{
  "num_key_value_heads": 2,
  "intermediate_size": 1024,
  "lr_mult_o": 1.09,
  "lr_head": 0.00766,
  "batch_tokens": 131072,
  "max_seq_len": 256,
  "doc_mask": true,
  "dataset": "wikipedia_en"
}
Each number is 128 + 32 x the weight over its row's rms, rounded and kept within 0 to 255. Layers, rows and columns count from 0. Numbers have three digits each. The size before them is the row's rms in percent of the matrix's.

# up: layer 6 MLP up, 1024x256, rms 0.0571, rows 660-759, columns 192-255
# down: layer 6 MLP down (transposed), 1024x256, rms 0.0571, rows 660-759, columns 192-255
up660 106:122132104142140102105185041169155074088121166125120134148084150115127094130125152110098138123154108157120154082131101166165126181098152101098135176077097123098113161114167139132138093214096118
down660 113:170185144152198161159103117119178103132144079088136150131081127202101149122178124109116153110124086085168116130154152127083076067118151133113159120093161131143153091144068139083137138096122100
up661 098:122104138120135161078127110089127180133154130104143111143154139056135131146110169055139088147125096176151142079096141173147170168071147157140091130078088106150133139065154055100113134159054135
down661 105:103126091144174149159130044065112143110144133165167194160075068191121121125148133126118116126162131160144171149117159124100081129182090167130115131128156152136079167137133059108122128165106104
up662 105:119103140126133045179148083084084116191142170082125147150118143125133181013148066147089100082152089157078117187132132216142113093154135115098146124092142155125168140102073097157121164158118105
down662 100:127122130144098143093145118196080094114183094109120154156155111123122108096158114122130156145113170109170134143112157136132124066168097128167189160158098107064101193141204114143093165157105106
up663 090:152151112121150105155119116115188084095139093076099141107131144121090130102188127181073121105128060132084128121155145109183148104142150156122085127126054105130117140138139125079119150110144138
down663 090:189121185185108155107181126138077136136105168148121147091179135138075138126133099157168150121102214113188172129117101135094131106126134135118133139109169165086118110158039101106142104141099175
up664 107:161152197107169083021128120127123122100161158163174095142098169197151196147130178056148127144125092103153128090171095128130106109153181143081117081096078168148125119128132096142151109130083113
down664 098:187142128107151158130123148153106151118123072137104132105180097142137074061121089107145087126134135178150138087118144161113168137141146101126157152125208180153206107141101111155105140060170149
up665 103:161118129142112174113131137128132139043128174124151166075140093081093057124103153130110145107135143124089080155090129149150161090138155150085149195164131107083099141137172120166173115147131110
down665 107:108200127159144058130103116109098147148112137128120029117147152179147134176176130102133098189107162129153079149166133094108123089167123139151161082130102154091131146152111141123143090097109162
up666 099:178137155098151090122131096157121091110175114149137185053211161167131172157172162111067111112152131151115114146172170124121127102157144175118095141138134149143136181162105089173140117131117163
down666 096:110141151094178129117150099100111143086116116104093118144132193144078158142126104105115159130085165082160065086154089181120144162130102106126146132081171133149091155130142112096113095151157070
up667 098:170102114107160082115172150106099134130138099115178136092131120137113157129156171105101158141166123108164111091126088096092110079172138094213077109111139116075133114142094056133089136107127162
down667 102:132140124148107119087076146116163118158159128155157099148147203109118117135096189098148103085123181193148148152105092156109148183116122118082147074150110187136151149129142131215146167093097135
up668 099:137175186136166074087136121120164158078131155112114158175121081067087179081106141206123096117135117090100098193138125151096167115147102089135150130099148129110134110107166138115149130115124155
down668 100:133083107107079116185133176096163110183162136107089159077090124114136086207118085124108162102091159101116119116165127109097051130103155188086139134127092144101122082106135097140124183167178137
up669 104:185155160111136137103199149121159096147158105080094149167126115060159158137149124113078112125100131106153135143144204146143135097152143139109147163125102113090163134173068097119122089134095160
down669 098:091129137122131137130108115134123129135133139200079112156115145170140121162151083216139143083048089151092141103065075086148103194123131159129098043080175110127167106122130122152101120156126135
up670 103:205125082181126124154103136135109087099157134174125130173139158143155142116187170117151180097187134118101104094121140143147082078156133166119171099112150175129128137141116101159085126164090119
down670 103:113159068097167141133157132152171039109095162175134140110076090136109162152150148122133112167141103187143115098096044125195140125153149156154107146131165176137140109083147161186124065107108129
up671 101:069172160097095159157120144117142152153111102117159106088126139134182129124128139103096133141111124132145133118147148133153138101078123096152090129082140125198142127063115129139100089096139140
down671 100:153120102115128114170141142123185162155127116128103110117120171120150092100060117218147192150131136112140127148119119145111144104077133068129070173070157086036123167131116094108106156163079139
up672 099:157111114057133159166121068128076132073157102108165103146144154096213083138175157167185128119114199102080140163128136118182132099103143175106111106130085137130077143102070130104090188136124182
down672 106:088092167181172072140138165111080190149129094119109141089108159135118125189157177127148163106173122133133118156170124136102106137128112164134133129105157126117128094143172063128182127116138107
up673 098:184128140154132126158129088144160103121081129133082096124072176133195123129101146135176090106095143110119078124142088105178182140092183135135121103124132136125136100136157115141177117182174112
down673 104:144109156057030135120097207028091164156147124162141113158150151099128141135145130115132166131179121144149110137153172125081086148178117080150158155115139181140141169119082093075096122109093158
up674 107:110124138083147111137121102129082096110183104115177122140091095111126083108124130172078130120101136125109075110202154131138135067186097065052090125080150165126129135159094131091178111113194119
down674 101:088094129082169185138147125105104090129117103148162106113156091170148107094110118094099163147118137081082161145092154170127086154092113104212063148154111144134128099135154113150101170154133081
up675 098:098164177139122133130136172171169156110124162182143101118151125198157139139117086090127066103182161145117102112197125055056123111117070228186104130122163099102136100114149167076092147146149119
down675 099:112128116121085128089124107122143108125109130152092148119106113065126140152106158149123096136119067121090095159100114139144174166176137057095154135087071080061135135121133093163153104115120123
up676 107:156181111117088101107123136150129094178134132211145123137112110173071177109117097130117084154137113143126144117196100086215074153087098119165193150115071134092138113186107115098129147078134164
down676 098:140113114070170145138147077109146115060119154132131107090115131149172091148111161124135164091118152128128079085136168151075108067165123176102084096110208065136103161071069112118113149124138056
up677 098:159166180177094171157113093105139106201074125197126083139135201162175108116105131119122116057097082106113083137157129106126120104149121169177126158158098129106063094141148151107112157144177119
down677 104:143074088127154104119151102121123095113187155079124155171153083133084116134052145127128214181141202110121107103103156153147121162127138073098116136133093100122125130128187164141152116131142181
up678 108:044100122130017117112072079130179131120101120133133176088154176097143121122073110113111148143130137189125127160097117166128127078135153099147124156146120139123113132113103102086121114154105146
down678 099:129137166121199114152135118114121124128138152113105060197101109155118101134137164097100089071122117086096076069153155096136139152093104161077171090086123089128149134180162148101149159079078105
up679 107:068151119089103136103139110109132175177148157113142136147119113132122161176095137164169084164071108129075119076115178138169180155180156112141162143113182096105145146147157117122090167118124081
down679 101:131116097174083174131130146097117152100128061139140128108150135155118070132086173138162166071128152132131058165147090167155064147074075082154164138179165105128124130087068145148179119156185188
up680 102:134159137119101076108145123136124117160130118149167145081148068113120119173083123156169099102129115084137059160120198061089145120130156122172170154087124061123207129135119172142095140093110148
down680 101:131072169162148158102111183172121154138079185153098111119139194097145169080149134070107148112112112109158191102121053156121118168136114151107104103171113187163112176143134119115146134193139118
up681 106:136111199128171033089077134126158094133151179096082100153083152071133159081131173143101077063128106111133118130106134186108163146155132159196220123148127142162108117129161063155145165157103109
down681 100:090195054155108172196109145078111160182157136156189137132167120115101108114144113120170142131103145160098111125127132085190168120109154105087084087161116124126137133093117159088159078151152193
up682 102:109164156074137103084162117107113123136084080100096160114145164131159123120177082119156143098165151101148112120150117133065145121181173122106145161155162162119127154119145112128127181165127136
down682 100:167103136137111161119107129125105089117107100125172093145098059208125146070107101088093074131126132136115120111104130178134066206084144098144176125107108174150061053123114091091096130106105117
up683 095:124117105134113154142173137075135119064164107139143102117113125164140139151166158124187116209200175125109136111106133118103163127136155085149153098157152136112121105098143133154077103131158124
down683 097:153139103141047178106099181070128163182084144169052158156106137146111126124104081133127099097143160146131122133121110149105119147142174113125050110134090116091049157161122083086120214140153143
up684 098:162094132150187135169117122157109123151190134148097125125186121126130171153126145131119129103143090125160130100163149112162116113152201131101199158060071151174129159125154109125148130163113152
down684 100:156103128066184121160125110146128076127118135112184114109172119088144179121116125113125149104168126110106158102090141140086119125146086124093081117152145099159205105123087130134190155121138149
up685 109:105084151159133168177247146098120114166115122131096157087125135042058146114087169104140109090105127151071126103157096157064061112169106118147088113135141134116108176083132100058091130134107116
down685 099:156087151128145155060094105101149145174087143119132098119113104084139063167088194163127150133094180130154107093141113139129078098123095164121157154148119147090091143113068093086108134097141159
up686 097:096196175139121117124074174088174086120149119094181110124146085127089141153127056121098108114071145132144096179072089152104087162075154139217186107087152153148092149104112180161112130104112093
down686 096:103106097157083139126123090123103183095111195174128129111135158132184129143085156142137103132140082151104133122166130115051167092153111146090072190136110082080148129124097081113131165125104170
up687 104:127105115154098164147153166136103083138131127138188129121127098113112176133093155144087150118102133124077097113113180156133134148137083075110142159178098152123108158164112181147164112125091140
down687 096:097068148116091077154139122108146174113151085130149108147163115148114113130181153068165117083141159116122135140145100119156076186085145120146152096090157115167038077110134129125166186146097166
up688 099:162081120154117077132115115122130104119114084090123181100130135085140174116172170139071098105131128136162157137097103153071107149136153122142106111088129123120097120133100128130088149153144123
down688 093:088147123110118092180116133167129134087145139130192090175168115144114105163097144113168102121113089134130152100168095107092077214162063092099128122123111076213092168072117145136174181144088143
up689 099:172042154175161119149179132109101108163162102081116130089128144156099100130163152160166091188101088192145140154093100162145096137140142140110133127054096174143205185075158125103140162096129121
down689 102:180168114166073129083061117178171168129085078088166122130117127090141147093110130136134103083085146083089091130159063101058093174145129156158152101117139068154072130170108155147115104124088164
up690 096:111132166118181156112044186086128076134144061164112059151121114082105082116133151161161088096166154165100183126106174192127115100074169139097114198116134149176143110112071187148156092087156124
down690 093:147131097096074147090183089120095162102156125097174210127113109139164167068125188129144143150099092084155082114123119116092126171176110085130119104198089145110073144136160145105094166132121053
up691 103:058121076106186175124125149099132133121112104107148209102131087090122134067241124141131160118155122108142096137143106113056049133127120119164134135159169120092121140155107050140162144140125094
down691 101:163161112096059113127090118174152087103130135094110131085108189136059128163079091090155105139126130095128163115137183117113175117131130078166078142129121158141074175064159128145093096111132193
up692 099:117123160130167154149118133143124135129136146173052104123150090130154144118144126133158145104075140111134132207107090069165145134134100138115153141113146138106068191150076135127059117108123098
down692 102:092126128116068145153127093084101134153134170110128096107172156054163096148094092166079127156190112145153166143126125195068051126171151145132114137098114155120173109128129161159127104164138122
up693 102:131122094193134177133110135122144135132136067123113157156136111133143032174190115159117088123125149127154180129115168148086103137101121137061150174162108115131124115114056128143090185065182072
down693 106:142144134099145128105113118091104140096140092103114140141129181157124167101117142167122113140126145162128159105100092112142075117094125155204113064153179138095132138114126186105136175130104233
up694 099:097135063173158110156083118053129119069138118040129118108136055168176155088114091094137115162133134130157123124083120092116079167099095112170172142097107171166104120106096125155132138156119143
down694 105:180106147155080146098127081163073098160184135176172190091176116162148165164141142162136130126113125135154098177124134118135170126130167103116142152132115188091088130137213089093110112161098065
up695 107:173181131114142143083084187159122153124127156154102167139092120103154157115163079077122078125138144032136151128182179127126146133092182143088141112168087133121088084120095140153151113175106176
down695 093:117152151097187133105164069111132115160119174125138068106059141114046058078071137113137154107180107160171107123055175152150159101168099157099124140097163117142166150124144109132128123108129070
up696 099:164114144079172125144143164140183112151117108185066155165030168146106132088116100080146130086199136144080116116132114104155146129142142152089209112120156077130080136150113106160112128062084105
down696 109:135159134124096117155136127115142152167107150114134114125144143101053140156155134162105118128168138151127114166196153091090134173144111143151096175116095134138140148131086116115193202176103166
up697 096:151084207127140147147152107174147110166118156098118134096174116128056091154123088148087076148121144164176190103157144112068198134115083101154092133146111125149155085161164110088136090164117143
down697 083:113141079131158147145111153095168162078120094163129140149147145150185129086089141109132191160100134148058085137098103147141111137115152155174134065048151141111084149123118126129116107138150129
up698 101:072193151144186118096136040089154115136111092165128154101091159092120141136136097125084134086157145159125145149103161091154099163135118146116115131077125129090140138136136117140120133117115165
down698 100:152165110171104112123128156145130159086094118180164121112097116163137053111133105187143118140089150140137148051048086130115106139148090091159184164184160102099164131132144028094151109142154126
up699 114:137107170173142060152119192148095136121157112075157091135080130114099134139131109078087137155128088161109125208155177125155117172100139176107181155099107177164080193115114164235126105139120083
down699 105:099137144069111168183095090143126193142183110138085165131133137148122151094090134121180136087133157098144118105146147124153119151146086144155148110176090143130122154108124130126182087135154089
up700 098:144083121148127152153115179112098045102137174144188135123091131143118105112124112130151106107139143111122080072088092168088104138099164055101113041105115112122142056073131113086122105111146154
down700 096:161120179082129119078140103124166123134186126101092105111119133142091145167153189141128133152093172105108118171160130087141145114185063171129171145157160138123162183129107092141149140156088016
up701 098:153100152116111195150095096171097107166134087128123066116122126114144099085161108122125116161154147133130172158141180168113113174097080137118149100098146086099102172113086092136156151180130127
down701 098:086150133133079090120114129091095125136090158131105200182130087108104156203133089097168133101113146078151091140077134105092126082161176175133026138147140121172102075099176117106117121158102153
up702 094:155112092166164099154123107169133154121143129131143085088107078096162087111114093112119145141145113164118172145166073097125104142115114159100070136124108190198090183124109122137153132167081119
down702 096:088105162088118126094088118058185139125143129124099132101158152094089096126173156168118092047107069090090136151140209091088087158125178168108153099090152093158143145199134103114115174048141127
up703 103:148134165191130168103124107087163146130083127132138118146124142072083157125071092136106118097157116153166127102152130132125095183220130124115162119113112171110147117078172148137056105142116136
down703 096:115080148125146189192056124177136100112102147076206111148167098144164128135071134132121115120082093151119136153169131077105172143123115121173170100143121172153120141107133121157094115167135148
up704 099:072160120117152069161156154166134073110144120108160098162164106131180096061137152138132106135039119121119205161099103099109114092223117080151138144128137069125152177102115113098108194091133105
down704 081:121108173109147148100164120073154149110103130151095114137083154156099121191125098082122069088171138127134065129197162155143136170018204164116132143109109182143091109078169127166161050146137120
up705 100:093181127129144142113078157093185116024113103126181115100204098074147134079115131180099082129142176164161156065145141094155099077104144102178054108142135089140117114152131126109054154106143129
down705 096:148145197116104107138138084152116134159164139102070160130122143058136106098137124093105102109124114099115096119069163113104146112192115109127125109079103105105166147093126082107190117129102103
up706 094:144109118116120198136114114133142175163100095131046121102194100103114122165122124103170111139172121125159117091127146145170142073146108119097091140116103135128082174071116127139127086111119131
down706 103:065121123093084117121110167144137159087100119115158124123155098159098139167122074059107143194099115112174119112043108156127130161133131096105160110119123076112069105130166107157124101149057138
up707 097:174115119080078117086128182133140148096169075070167102149123115147144131091126155071141083106135151106117099145134163164163149102161175117147145119111136130161117127139169146123123117167120088
down707 095:160128146137116119180110070129163105123144119165170144129065184109151083110164105130086100117160078179136161161109088102098140135152171157099153134112126112145129096167132084101139090065111186
up708 100:200150085129145136138121121131152129115140208133141070119063117086113139053167099135168089117111044065023131119163139108115097060138105109149182115103121162098143089123090090142169106110076144
down708 102:114103122196144103124107129126102156183107112133126191119191148143095154100103093138118135118070130167145079102072134164159129169128092128166188120134104116134111108110166176138097190113152061
up709 098:141153150097120165143129114120195155115127135097171107151071150166124125154118129144112077131131149109111140077127164084105107133120147135114142117090137115137130121133130112127072151095118087
down709 096:116107117110104130137118113094092136138189120108077131099134107002157141101078096113093093130135121154157141134138101147132162112152174078110130131159092129133119147096093163155119159119131156
up710 099:118116126186163171123178139128149133101113099212044149043137154153101178109116153155151159132038136076115121138103134078118122174125110166105171163115120111143081096122122220082139156197145119
down710 105:131134127104138120168134137125126135172112146126109105112139154124158151139068121069104151178131140174159207191124168154153113152120145110153140154058174152115168133101173106135087181144163093
up711 098:131124133174135091187157091118081135150092154176155096143126147097160131196149143173100060144132121139095188089114123113142130137161100122142140131096161108142143132158127160105192093130100176
down711 077:120093114105125212124115152121163091119131078094079159106120077143103091105084063148145152079087145134149143120173117145096114122126119150131143145116146133141097169104097108156132135130161123
up712 105:163133059171092123131089077128140081114108133168145171160126144091121165148086148129124187097125137105147144110065155077144186108172136089122146056172182163123151159122101106142112089131160103
down712 104:127093122093157136081117155103105181077130157132128149121126129110159091116131110134121136136118051135119054096184120141151100135123157140150163229085140137083135076133163122175113090108145152
up713 101:135109167191097098159084132147059133084137125147103098161102110130142149100066124175130131149188125093044114168172164123099137130175145122121164158144135156127151078135171172127131086140099102
down713 095:098129110100188110105120167104154139197067051086162140176133151159128123109168136046143107112112123153176152072065141115116161125111148107111114098106137108128119134112062123119148148092122136
up714 105:129105124144132162112147117113152090175096111170137136132094187103110119128125164154162077128132076093103142133184124128080102157077114120111117188141073110138062204077201127120174124166128088
down714 098:145082126145107124109158080169055140128115143119199157155061089089122168110082052124073182169150170167169115118143136144172154162171192141129122153145176125156212098111150168141087090164135155
up715 103:044110127145133080167125117088143150147110086129090092128104136138128192080075136168127111190155097173142128213124160128108179128197146166107103166195134118141088183120140092124120129144131105
down715 102:128184112094163191118117142110099190158121134100117145180118112125154129119160128115122107087095100107127103115184111090069149122110181135140103114020116048095150145213126143159078143132105121
up716 109:207142131109073157114168133104062146148113150160146189124132141123168090098103124141150079138099126100078152144109167142109141075128143101057134120162115143155141158062076148154162068115184137
down716 116:141101099171102146105063139115043136162132114122203084111148096128143141130137156164208094114092135139163201091129159135115139142105194198149089085138091114073169110096060137116105131150107119
up717 105:119143119087134172129114084120111156201142160155104137106112167119162123140189131129142100115184117147116120141112141157134164163144104179123120148111112090105115113097162107086211146150147155
down717 101:160133118148109134119166196125170096119122118135151151084120098123131100116085158113121126185090138173107124122163125133071122096070143116179141104153118179174098115104095144174056103138125098
up718 102:116147199137128185117117154115118131105066075150099098140086112191121110122147110168143091127075104104110098182145157108161163151187162135078069134164145150112136155153122129184114137093161148
down718 092:113106114121179128159140137141158073143162153129164160093142102120141126061111136126048156096124139075137157080107053099108088107107110171185162100111119109139142128111092137084100148196105071
up719 112:030121152087069130129080127129124118125107113107132057097172131126124150134087138091082095117053166110084146112101145081103114088103171112103124143130051144022058073151130096097102108166095077
down719 104:111139121148133143121128119137099190131077163122109099122136154156125093094108092136138103145113109175145115140068187130154126181111181119106104107089123087207112131136130133157130169120055128
up720 096:126051186130116144088142115169116137192108132115147108152194107098122093096114107166115114134106141153117127158175169108113125181085183128132149186168209176111083151116111200118130112194132108
down720 096:142088142131146066175100112099091143100108096133153117150061146152182144110125093106135135071170090147168155098080132126108109077088097087153113100133097201139116118107081166195131138147141223
up721 101:147149167120186128174147084142143094128124091129174146128168145081120194180116106096163140143133089090116106107121118175065101127117075114130152073086131102142014177109123137168146104086084086
down721 098:120216114134102171120160100072118148104138153157077105090170116163102074090122176161136160133101099161111126142154145111098083135130124095095109122152090103113187127180110142129114095081163114
up722 106:111130186169135104123102141129147150134164115110158087143129076088126112137149096129112148096156177119120128149109150141195135139154175126151133113144109141139148197118152074074167155127140092
down722 111:129084159109082116085195146120152100142170111121176136119174118123132144141045121100098150151128180147145187102169137126064124103155149098096106124145139109138115117093153168143126117147121161
up723 103:141189109119097070138104169117105107154162099110113095171161103151103127163133100133098096074153059086127098134159168193125120134149163159088169121101086096103127152128127148113171134172123138
down723 108:115113212152103111113102138108135130090113144190102167077097141134076164189137098212125114114066086160156063102157103155153125147110138120091111144088158147119127107134125078153171059127115130
up724 096:095111096138146149193166093204067127084139147127136123115166174105176118107103107069156094101124081137135141167127144142087138153108089113149105157128122129133076142139187095115120130149139093
down724 095:183108107060161095127106121095195130155115120117155171166122076138035146116153092160145095144113074136116113092200134127138134146149163153147087185112097136083211142129097120100160141130162195
up725 100:117154116142197146133149120066152131133207152143148139146135119137199076092167153102071094148109071067096103121124131213132178104066133130074116119103197171172131164191096139118075172118144132
down725 096:132082119184151046130136147220129112136136127113149105107152108163103145206146092103160121047171111192186112148085099121150119076107127085144075115127078116111097143178158101122114101113146119
up726 097:131113088090098149145089103114146097115146161116091113137079121110156125095097168132115177111158105061123136105141127158107125098095125100124169000129195109130177118178119137130118138115111124
down726 084:106136106107170115092128136088125098090047064116123147105095096100105164129158082090121134124063126189124124158101118071124148123109128077121131134087094157125092140138126104102134104063120121
up727 096:091155094156170166192120128151183117145145139081179153164095204050173084122156128105136186124145191162113101145158146083141112093105118129128100119129143130094096112134126109143166063144116084
down727 099:141133171191072125131111098195129115181150121086125128125108106123165165150089124135134174180094081106115106084132194097172160071091119082104103175146124108148105113144144143110099116144110149
up728 091:136146140177124141100161107123171137146154129098140138083077141106123096059120118086128087155129119165154109133115167102140123188113105138128135141144117106118097117084107153122141145161184152
down728 093:185116141100148128137142109130133136140176189131142159112078093172096157162135172136111147060139131170133144094144121161114146129096171122134114144171177159129100148142136171128142136163104127
up729 106:115106148181100131180139110173143084092050089093159097151110074116127068102124124134162090128100131140164105155142166110128156165134126105136104093080122114080096107136180122126124140150165128
down729 105:098130117084123189083122183165128151134136149180074057115128157132137139115148119122081179114145111121123114106117124107177159135153134129140130206090154126139066112112154118143137128171099172
up730 101:064157104148129059128153133105124121100127076165098146132124118095109154080114065118134135121125177072151070201096153098130088139048103173138123101146150133100158119149122085109162165168049180
down730 109:186079145096084162190110104168095118148132072077163165135127162121088171170107141104122163157122140174194162096078090162160117128194171124104070170114095148137102140126108159128148135104145057
up731 093:116107127102126113177134127108150079129142093115113114119132106127130100123199128105141138144157163136069153067133181181053070103100100068133123162149160158136126140095187128133095146195159156
down731 100:087152142121166168081117193114093194130088109178138151153136147112121138107111141125128130134107107132124160191133112087188160140111136115143114127169134132151084113178132136107207176133149173
up732 103:145170089107201165159129071126134140120125092125144102118170152097118143121198102081078093153134088108112128122080153073118138156219134121160109088112135161114160153168144137155188110134120103
down732 106:109103136180108100086166138140133054143138118111144124137094117113174134156126172137145078064162123136132152116154095130076105139110109108114124122180095128135159179092123154182157170077112123
up733 101:135110160171099113107161104112182111196114128183129109080148151119064091156122133145166135102191105214151127179150143082103103170142145144158105135109145096175140137151130157104113132142142143
down733 089:105138127090160144181153136132135084105080171068155151146085096119170111142159135168144111103118108161198158103113081143164165088123109146103124109135133144120105137114133156161144070125191129
up734 099:080084079183109144108124117133152093126110124179119162072129119119121144063126133194183142160169098148128095124156151110096139127123111134051189145143128156164122115137176116125130140158108151
down734 093:168117157162146209117106164127130207108133163091120139158105073149159112153159135122085143109080165114124134161103081131161111109114090137142090167129148158109104103123106123164117154105122132
up735 106:090118081169094115136100114064075170017142100109133143095180122111157117112157154112066109167095151211168134134108109095115139193152099125125117133182107123140136139128098128098113123043098110
down735 108:088134112130145118144104093138133158157129126146165126135090175164124096171049160097156141105124205092162137112152094072126086112108157124130142132118129135135148117110157085162113110187164140
up736 101:072092111137118159183111110144082158103160099114136130095135122180166147101184088138120107039101131146136125109120145130109177110132138135134159118097191133127164139160057103118146068158091109
down736 103:154228093174132112102120139131150134093107171136112087122174114129145112116096149145161085140141093089091105099114116116113114092082160154144086121107169142124142067098144168138094129098183120
up737 102:165090154137134139126135102150143135105109165162100084155113116160177074109138134110213123136097075176194179128147149133150113107157162133141134092090083117086090231119187164124136127168124124
down737 104:119132140162178099129145150177108122121102161122122148113141148136099142159161139137142154106127156057126068114130127133139128119093075153128141189148135158121143081119150123131125154168114106
up738 111:122129157118177162101124097150128181137119113140100076083120120154127104088049086126147145140108124161110127223140188162137190159202137095143141214138158112117074116140159098116154142188074099
down738 113:206101149067104143114137151142078124087134137108162095115134141121123078152098132159105113144191132134144088163168116075091115127198127099158134094114183128166129115149119118149069145132153113
up739 107:105143121160121149090166181123112177180105102195148121134141088110195141140158156100092121115114138149141147110120106077159101091123112132127164166125143171115094167147156154131107187120082124
down739 103:195102118102194132123117130100094094054109161157166116158124112153112104126111075149125109144171129167102113115137122120129099172103101114100097132092146081165108111191103144127082084170147156
up740 100:182163100157146117123074131107167100192110147161104101150085096153182126084175061182125150100121095070115115078111090090114136208080160129111126166104072109120076129105179139107104100140169143
down740 109:098073179104114139175101164147127190107147104092189111178118093147114078144095129148115126140148136163106109185085160120140131126117104162156100085159182139154171136116083157111156149162088147
up741 104:176130205122099054097127145089134158112127100173127140090116081083110150128115166120150162118170178142168186108174142067162071144149207170104102194149106101088116099176103107173157114109124154
down741 105:161195137192101176185141117147154142130077128143136126137075107132140142069134069071101060098167117072142136132089171138105080096147056084125141057088127148153125172154154099160140139134099112
up742 104:131149125145063181088146116118131110180084085094104107125143155048174109122140147132159164111138071158114141164117105135142105128165134125080118163154149104130092148160132146120096154172109162
down742 096:155097126143127137118094130116182149111083124153130091144112064084134097092047131125141081162110149130109123128115092183107099080125128165115136147150085110141062127144167154153091143164110146
up743 103:156144142134134100126103091142092172169150074114095090110154175099093131062149148117159143118188178174123045073104121130090180085084095152138113153097134100138155154059106083172224156138099076
down743 102:139096132113107116118119115102175106130149103096117105116150148107097128168164156102123170172068089116179139171089086104141130134144121071137180123196201193126138086141069147115143125069143208
up744 105:146131105054155154123116171183083152151140136175139124092055146136123152041128069102118152119177152109115118119106182098117134115147137188098113128132114125112042106154170125102145163150137123
down744 097:121118151118131134139149168106199115117079105148128123159176134153111118129159111133088139114124130147160136139143081143099102120146120116146143134142132119160107115126128148129088118099083155
up745 097:141099155174099125104132125105033149078162132115128126119098113189118165137168082116071114143137135088164102123169125113116136119151089134124173110173121157141116103133153123162058107092104129
down745 094:108101119125171056071105147115174160128121158154115126042095128107126103094156140127107138121117123149165136156091132173093074104164103133132114141092131071185103162146077117128137147128189109
up746 101:148154107119175138142122077129113205132177132150198121077127152154083199075112130101057148084156149186100087148155130138191133171110159185106096102160085132125066149059141111116174192152121090
down746 093:174122108146115171118122177096135128085121109107048116198100094098160101074140088170142109159139080105141109098161207137056094097155077166134157127101136152133154158154104134172106097151074159
up747 097:175134159144158133084106172147177123140102116129141144136117110084198115136131107134111135119149138200209151112183126137083119222120136192094164104120179161123119117123130127166094102102130159
down747 097:081142132135137161169180186127103120143123104157107063160126096191097128109096125178133125123099102113121109120097115176180120093128109079158101151149117098181106130110146139080136119130142058
up748 099:098143102118147162103156091088080140127124160156152148081109136103133124126189111133122155110198143145090138199143137107156169148104142159136109148138095122139151134107116136133098120157142162
down748 103:091136108097185104124064103121126147099124130094113145121190154205148103100087180100125153107144045154099097144119083181138183070134081112158155117121118106109116142128115148117166139096079091
up749 092:126176121120146089131139092155141128123111129132140120103162106129086105108180128164093070152124123120045162139143154125136089104162087120163129069173096102127118142161104095165138105167158179
down749 090:118076136159133171105091120126097132132203085065100103147115152125180175149071149110144139108164173135179089136121142111159121108141152139133095101114159142140117143132132120136125114070084099
up750 101:107091143110153116085142181162101166114135123154148097106137153190171113158152114099156071133065099106111101124188088116127119179086170158126128141110142068096149133097103144123124119145131089
down750 096:142118129148151122161114083158160155122145111090114144179164052132182199121126148147152157147157116109150091104119127165164155099143095137166132192100132136106138100131089159086142098122111139
up751 100:197139140162105049127146140141175147150118095120115148091155060097097116185149120091116126131104100131116113123119130084101131133113129089114119122098214075139148176086089116181124138161128126
down751 092:076165115104118153121089155132093142118166123093138123140074167097079167124135133115160157119093171157200125131146107193124142176076094151105138153118097175064112110137157149105163139137120104
up752 103:136078089135200072100098130074098132123080100104118140113078190130188091127127079129144135098199094152123159117125127146121065157149157096168121129091098123144115097047060115100140117135151175
down752 111:152130119116126167117117108077147171102115164117136127094081195127145154133122115133136113096128192156151093161085107149129176117116094129136144134088092148117189137116109128103143158083180106
up753 092:090083113110156156111117179044141137085207126085063142181124077068091090114072101192093121143088141132102153098165093102164149130168175103126106165100110147167160136139173150130141183173119097
down753 085:138167131195151110105112116136188172115136118144213130094081147122088123116125137116096119182117082142114123120165199156091153217060122128098090168184132105117147082142122119117102140099176135
up754 095:177062113132135158101134121166094211138124148133154137117114086109141095110086107113173140128123090142128067136166168110070096137116145156102166133119164086109099106154132153192085174125153086
down754 090:112092152121119137137104128075197129140123076110125093148178176145151144135188104143154134144114119140156130151136070152169154118098145082162118088096135178077082137096066108076108061207105232
up755 102:143136147103131175127106112113132200086145102122119141153117132226109171088126122087078093131136111131091152145128143071096126158084040159101115095069088151111113161149174159087087112186080128
down755 100:134105112135163111150155113174189152097126122145154048131141078060098096151079145124158150125130191103106126132147140137095121122102155163151146118158121140170151117154072115129096164084148125
up756 108:180107101099163148103169140135147099109109154107117112160162113149090133124112122177138134133125113186090131189100153107099129167080151165118139139084107135121090179077084146205145152102107131
down756 114:099121117098164128146144137108083103137103165172098125116203184156135069123079160177152126208101128112116109117131121101154113136108126138138167126156208158154171174126097171063115164174063083
up757 095:158172108169169067177150124097099106131104128185083100140133089116153100151077111083157136151140164109170154177087177083164123169096106142195156167136137099132112142125118141169131135109120132
down757 104:148117113080100145127116085167139125133152070125115141103126083181059099159125113141133156143136158183187103079174120147131166115077128125103090112157125102111152110144082089091163161149075149
up758 096:185222092123150081119137140140042142098129128098122177077182098080158131122104161106127141105147082115173152096086124104155075086154193112079107143113068119151126204132183167095086130105096103
down758 103:115120107136128173179105157123133140154124101118155111114115103098140126122161111086148144094129107090184116157157199122156105093114138105138109160164153102181156045090121094149114177153098131
up759 090:144117190125109114103135165104102160119133094107140142154139097138100179152142114093111124124132084086125092149115146134203169103112089124096170121150103114189063140118148169171125126129114107
down759 109:133206131136128131091102096129114141179137103177176112145096083157130082155104137173127129121128172145075114124139082092105113100123162202154155166042120081133102095140157127070144133128109140